From a checkpoint of a small transformer trained on Wikipedia: a variant of SOAP for these matrices.
Each number is 500 + 25 x the weight over the matrix's rms, rounded and kept within 0 to 999. Layers, rows and columns count from 0. Numbers have three digits each.

# layer 5 MLP down, 640x1920, rms 0.0405, rows 580-620, columns 0-159
468473513517502508506473480525508503524531501506498500508512493522469517511514479475532475498499507501517497515480489467492530497527462489540470520468517520522507512473511487519487508515492515556516516501515490484486498497470503491506464485508507569424462483504500535465429486516511525431526489511537560457445493522458519530521535474518485515463473460549488483455467461503512505543514513522459539476509528554508461474503489504503490490542471525477528459533493495522521510496500469
517508461494443556519520500522471495474485510540541518498548468510525483514502520503492531518484510523517519517507527492495514459498486489494484449521503467490540476467507523517524542480523522534446527505481499501517479507481501508459513525489531499509505497449495517453530512520508475506488508531509527503451510492500533486517502496480499509535521482534519522508533512493459540512480473511480504492475479504520482492515509526515546517519491499483476473508513515527504440557517471
527516505517443527502489491491526519539504508548479528476547475539498507493528482497555507538494487479565455554487519519507489507468536524486549488517462501466455515490513485484482477484508483524488463538466515537462523505528495492517525492531460479523556538502495528461479495524458520474494474521479499512476480501501537532475529479505514506461459434488467488543444443585485504464494496503551476477492494505490488484523566531535512504524461515523524484530535480472503481503507513
485529505514499510502479518461530481474483544475511466506502495505487469498503504521536499503507540535526477555500482535501478477471510508487518478486525571506500539528491476515462486492500504513471494520479493521512512470483482524542495491526483523519492552489464529507498523503454450535482491511512486488497499523494469492511516471481492504532515505447538513473538455476574485468501493517486534499519496528536498559516474480502495509483505450459468487458493485503532521494542475
487512516499531502513501493515511499491488518508468524517462472536462511503527513501496524489481478478522499574518456476494486518517520498465515543491467498496525490503523492468451473480483483469536525484462507458504540508500507533501498474516492517527473547528508511501528505497493519514482482512441516525497475534500525483511539513529553529481527489516484469524486471488467461455465521530502511478483463491492482531494449488473507490496510477496504480501538479483539562482502487
509485478479456509474495525525516480527473489512428465498522479503540457536463526517471503536465488485487506485479476498521461509512503507505492488471469548480506529495477504502483527479512519528481521494474533512523519513457501489515528503517521523547509490461481519527473497497527530578482467502481510513524514521517490464468507482465502499572521500473512544485494541537485526521493511510530482492495443512470476510505509476524517476557510458466492505481538496505443511516507498
477515504481530511507511500462492478529516521474512500508470501458519490498541516491501494466522537503491543513446458505488491512487490533495504492509545494531521478521501459526523529503507444525460483455514517507469490526439544507476480557477519472488518519545476509533519546556479471443455496462490516487512498483523512476490478543445528496521467499514502537508500489493487498450500496432466555511476459501510505500497544456462527507533514499507512551529523469522533498463514508
518486499497456470505492488513424503480479521492510501519480561555516516473505526488505485474498485486470512508498500503465513501503495543529464487450492528466538501492534468510535453460457487515486541508512496502495506519497502513503508483467484540487495500486506460503482485503517468475471482526527527517495480528460495476494489521537478484510489503521514520478510513513503438549499483509451467504526519484451491525512502479536493518471512499489524538492518539480466528515478500
447483503480495471498496514519494496515516528526488532525498465471467490508502504481495457528479447494522511486530471459486453492450537550484562513567496461515511517500479468508511460462502461479492521502459506480502496520549457494522517469498468465506504502510516451523481476492527493481481453486497499489521481539508524549469514520492526520490495472522463468496527484474502490481483523512465526483506486515485483474495472492498500474483466487527454498495508464500462454520462463
493505486489478488496503494477522504457499499479468530494497471526474476497532471520544505533512504490446490484501481497462514493487509482461463517540468495502477489454478526534476519528505480507472476489518457477528525502523558475476458475450536511505459508511500498505514453541516487479468492494508500535498515523498467472543482523494557493503495495480504479530447534503493472500507481495461511523505480477508499505469535467480491470531477498525511477456490489537529505497556473
471487455486563511482502518500492517489437548477548519558455512487495484473501520480488470561514476478473480567498483522506475489567407499502544484449513503461513483519488487504526544441528531489535465491510502534513527514565511485502505527511561529496498526540503476529485545528439506501492517429510531502539502495505485480515513522479504529492499514476468532511533520541490515517487499525562508521513495477511479480490482534488517532508514478542455471526544517459523461487492555
446458536483495447506516487460490504474595479482470496429511487494506490487521521491539444503515507512500510457531485520522461488530479434508531527507512505469480454480493562501508486541515516502520500521549474498521514548534512499499498469487512475500477512499474512476484493522459490509480517494455510502550514463515516522489446527498487506488494509520436480509492493443557512492497481470520487537490491474488499503493500508503522514540500515512471518446503497525468487512478538
463546488497495529450490504468521514494515484492542456451482495482464506482508521499451508508492504488479527497491512491514494527476516439498539468493461562513503509491485460449502518527465499527471488463510467464506462526518502495536523467512482473498502528525518507454490487504506466570492509468521443518495549497470474544454510534512485506481463520495522471502481490498483517490465448473549535489517506475464507492497485498575530486525510547534507451475526482493480514484487460
491509463495494514522497519518502477506435491525522526471507494505458519478503474519527533510449461429501498491481471518523497470475473480518474452468504524500482483459515474507543477534511498520480479521499472545493537518485526473561482550492495489457509498522501501513536477476437461495496485495497542477516509517466538494489507522474466451490501555563528519520536497481500505498526473460540501560493520483481542542467490486519507545476497481475498438515491496466497460498539501
485514500450486513509489490491538497563539473499518512463495550476493484482537520518505486509474519478535489513519511528511511508468546489530508479503514548513445484547520521500482456466474505499469514513473507502463521484480504487543527507513511499459548496488526497480542517506489477478438529520442490465464508515542479540550527512524505473473525509456529470486503489485501507467484495512538492545508519465479499480511535494520503548477500458485498539497434508455482490500525435
465524495504490545509499505478478535518534530531528538506454477403507523479556516525520547549503470517464462542493472514492460501483510496505422461472530533483516499497508490489480496502533493493501463498476546473454524513501529512498548558549480528492468498483539491545510523536505447456481463486494485483516473484463473532522492539473533502468447490544494533510477466513524488458537513483481516496495509492474537509509477494513478466496498547517501506477488502535472486492537445
530468509473482486460451561532522512494531497506487500514523495487499471461539454507463552517490487518501507483501513490507461495477519475545464509492528491513495482496540485487495516526471503539476448468509478494504513478520484542535498508517522513457548497523511477460534504504460518467502527556509500524496541482511505459486536509477474498523489479515505484553488508521456505509527466506492493467503494511504476507502486556516492464495518479483510514512519457496512486507495471
517493490525510511536462578492466527486506479529484521473494504461464482497502510456488502529521501489481487438514514500470528474488510500519490480474481475479534513547478468496503524493461511505539500488509497473471486463568449446474510499493536521504532475496495481510490514475473462523554497502475518481492516463521533537509539480487500487503443527507523549474508479486502514494475473526482478533504551474500497560468463466498491483476515572478466538436443473485493497490536519
471502563484465518492495524539489486498559452496481480521499503527527483510510455500547482446507471534449545526450447457440486492519504509472527495480525481499487503491459491501463500488453478504506464497507506474534511530494496501501534448495476517531473488495478483499497530491521528497513506515465520519485506499496501500464499488533510474471511498493473520450536506456486572513507511475482465491489508510462488549508509504497489496518519518527501494483480513506465523498481461
490496537475497478505458538518504473514508465520476530486507533522468502487500464466518482500485505509478510477520468436519499504484478507494467498474481465483519474484546487522494466519495488482485463499505448479521488512514511496497455478478499510527516525491494518535520540515517492467448506505514508510473570490497523530478512568488514466553536490487470496504480457445518513495507502500476494533497509535519538440555523459486484514472501526530520559522483542494491499485489488
518512512510511523508541523497499506518543468488460504520513472491526524476472492481516494493463546469505506489464519501462481532506468512500494510472526528491424537511516540505504516459487506469543494488532539456532507439510500480470510537480473556476506547482467501506498518498550488492515494484542542507504485476514509483485498475498521487532523533533449514432470502495484496486516487487491534507500487478515471495490540526510495521502480507488464494476489473538450471495540469
508503535459492531469539522513517461517502522476474478496451541498495544482481501476472463476473491475547538474507517515539489497525454501429534506499466498503526455499506501463534539521507493484493488486498540510508490496486503496462474522515462484489486519481512523466522526530512510467520488484524504564526511532472469444501499504502457486499521494505520505510482497514535487506494473485499451494468480530517498495459507501492484517496482488525517462569491475482473461473547485
510504472530508444521541508498504503532499533498480537474479518499519463495501492492456460492503466501532486506506514519496503476461484461492482490498527514507496499537478472498504464478525505525488455476526526497492519513490488491482506475536520483489493509559479487491531457500525457517521505515487509522513490490475484516471447513485491483496490498480504508518472521468484500496446481528473473503516485509516505489448511487491473466508505498471487490506497497495551435467496485
510446499469524509486501506505505497504505507473492514504503508485521476508523522526470512470524510519533488541521489498504528493513509508469526516465470525522475545475516511494546466466511521490497510519516483500513505475467469531506541504499484534501456479494497499488511447486499515487529494512489449472495540479528508531515512511483483478513521503499521503478511550498487505514508528544470481532487548532500502511521492491511539509468514522469549511533552555471525509495510467
547534513483499440499496550524523513505489508526501442453464512500480471483540506499504486465454455470494493474486512482530513546506482498495513523481529520484469457511506502429517488503502515474497530471531472411497488473502508479462469544523469495498523525477514449547542458523462468544485523509479488494484507501491471528502535555491463503455523461489510505519485492502522459419490500497533489437480505509499525529496485479504493488506449500488443533504464456517534520524491476
546485522488525506480491541501516508465499509583481457480520513503455497469517465518505503516526479508519485451470509472496502515464527525450500523488537487488488486482482438499489504523444488517516496481495545485500491515494535505522488491520474506483507518495523510508488514496470479462517493459529541470501512543491533476474474522482497482495483485518527510520523481472495507487506494510499504479475488493502527526503505489516446506510484477503504473500521490489505449478480489
507472491456507524536539500464527465524495511497476534509492525525469525491495493504548496458461480511531469493498501515481492488502462491496490503494505509480551527513496507534552536452501510496508499476502451473538453516497514473481504511528524471498452503512465525539475520467474458536460499487483549449517463487498517514496507505483487494561494502453524480543519523517524480503505515509499498465498493502504454553496506545485490513472495538519532533501530518537462533474471497
527500524515504528476482496475498475500486460518487479526503558506492514477468466480476490547522541512483491529478483517512528487509514483515473539449421502533498481521507513507491526452479493490503482537517513503518494526518514492498523512484494463491539531488445554515505463526483523482517528531506501517459500501544508506507484488549487456503500444520470519509562484512511479503471487506521519483478477500511515528484494478531474471490504537525500510494504510477508518487504500
497468489490482491477524509544495470491492479532504513511518477479536473492468497459549508530514560494497505508517496506447480488502488502453486480527524534503545509518479488505465520488503510508516532460569462468499490496532507485511479474474466530466490505511557488545510445446497483519527516535525509498529506488496491520518470495475473493502544516465460527504520512509471515493489496503521549506480542481457498536472507487489457484522517499488478506492498520522498469483495515
459523514510517504512495490487462527475496497533470523517504497471495519492480515540494508524493484490519492472509533453491499486515525494538460491501525511487499520527489491496459449509498468466500444505495493526512488518527499486536489514550540521520392487489486497507528502510515491518501538479477522499489475518491488527518472439522483500478536527490521512469519504521521484500503497510507491489494495540527511514470518519485459504521471517509487473477497523496481495484530511
535543512470511532499504497470496508488442469471529438478520464492507461525498491520512524565461460511476519489537537472489517504522490473520529558548517495514502491491497506495502460560514527479505481508457489521457492471469527480524519479491503512491466554452510487479489486502513507511500479487497497504483525485500480536493528492538524542544488517481492528542492476468525486534483507498509526484462501501532455563481518498526530514475475526521442528520486523506486457500512510
462495466544522511553475461502510522449463455486444493492526477506512498467459479502530445441544526484515523505472469485536517515466516544453478497492491494500525495478505508499483503518460436517465493467474495479532486499492529511499499476523499488482516547496521474488509511541461494487500535469463520473474469495501528477505532513506518513486446441511463487519558455500453536450510459492546497505538544489508457526505500508521480525512467463472486530479502482478494480541504460
508501512526468571470480529488466508539498509487523541469466523432502535503495487518525457478481483508512456489517500489506489504399510464519485473527521533486458505478485488510498452507539500537507475524552544525520512443536543511533497528480526500463499526478520506468492501488504510482527514496492549536481520518500539491480552439460487477490496473532473522495487501492504483498533497516567530518473505469485508491515512520502507500460480508557499487437462459425514507556500485
499521491491467531504522513508524495513445504523503546528500495494465444519532485530467495505506504476524468519512504503507484486543490506491487495510535495511506465494505456542507510525526513530548523492490500529483511505478484515484517540458466494489535498498530527507516493477467517513505505499497530497499490492520465500508476516476527516527481495479509524501515502476550498493530501467479493534503481497492493533518458534492492500478495512496516518465495492509452536513494540
496441557557472508473460481514519484434494512480485550435502522533498475469533524515472495517514478505512436467491507472510482521511464537511496494511506503473517481471531525507452518510495523530520537481476537495533525499478474503489514474519487495474528473467490500513489472548478534514512477457507459529531470499512478547467570444469459506508478479575535514512551528483488460537454499483487506491477508504487496516449487511500510567450488448479506511495478488512513494473464505
478440460464463463484544504534473494542527518489491502433488509470503495511504496497521536437468516490479516456536499506494451493509494545442494482428482512488508538493507539530495505504486503489496499506499495494485521540560487478507508461592498522491507474528525515508508499458494508538511518523519489521461547530472489490484546488444509517552514496486461526507494556476475494529519498491482487565492533529515500484510502539527530528479515505483487472524518501517516516521497453
469472527471514521484517530502501531516550512439532500507491504482499418527505484530494489513493468517471530463493495504480508461547506499514462482480517486472506530485492503536499519500529506521523526557518521495480515469504499498495525485484522529534484528506526519478506473497454494505470472492473510465488476520529489478520503509510501486471497491498493511511483495495512486509560463490514497487520548515513502513544479519507540474501497493485497501499441478488553501500511531
526483506511476495540497475535500515530484544511512517552486483520495466482462557513514468486476505492514486510500489480484488510588505515560494488495461465512515454485467501507537481484505489513498490479471475518508531527524488475502462489448494467508494433503546510435521500465514517507495512505486530556515504523481487485492472511517458509530496501514507483461500492504480522555533531500523484489544496476500490512522483498515488543500519519533472479575523523446479502500477506
534492505497502480523545533515502470474479518483475527487508534455519504507488503508548492448573505458488517518547530532476488480494459476481525495497507480476479507530476520530484585499451523477490493561508501487522484480480474459489507481488510490443528496502526483521482542486476509497477538484533463510498518549500487492511545519501529494511548453487418471509558515530530549533528485454539498475501544504498539523452527477467521529489493520512548506532493496526538520514487507
497507498531474512479531529456491477487482563510522475515520500508529486489554526511492495533495483480553508490515512497470486512489489505467461453445505514509500546441501490471557463473530524451498467487493505491482518491498515490503492514475471465522428514506516526456462504517484433533473503470519488504491504500523513539522468485524462509539506575489487517473500503453479496508507521505476496514491518464533498471483515509498520511469532479504560478517517505504477494524506509
525531511506526549425443480514487505425544508513486463519517476452477503472478512481526539548480473476499473481493491497533494490504507511509482445484554502517505509483469508509525504533493491488501444450529515513486501512489515539472547481505511481485507531502496486509494482533465479482444471493518476493519513493476501538509468512522483481526491461449507465537508490495523509471473514486484509468503468475536525485526481479528497484517459518507524512499494482463486485448465495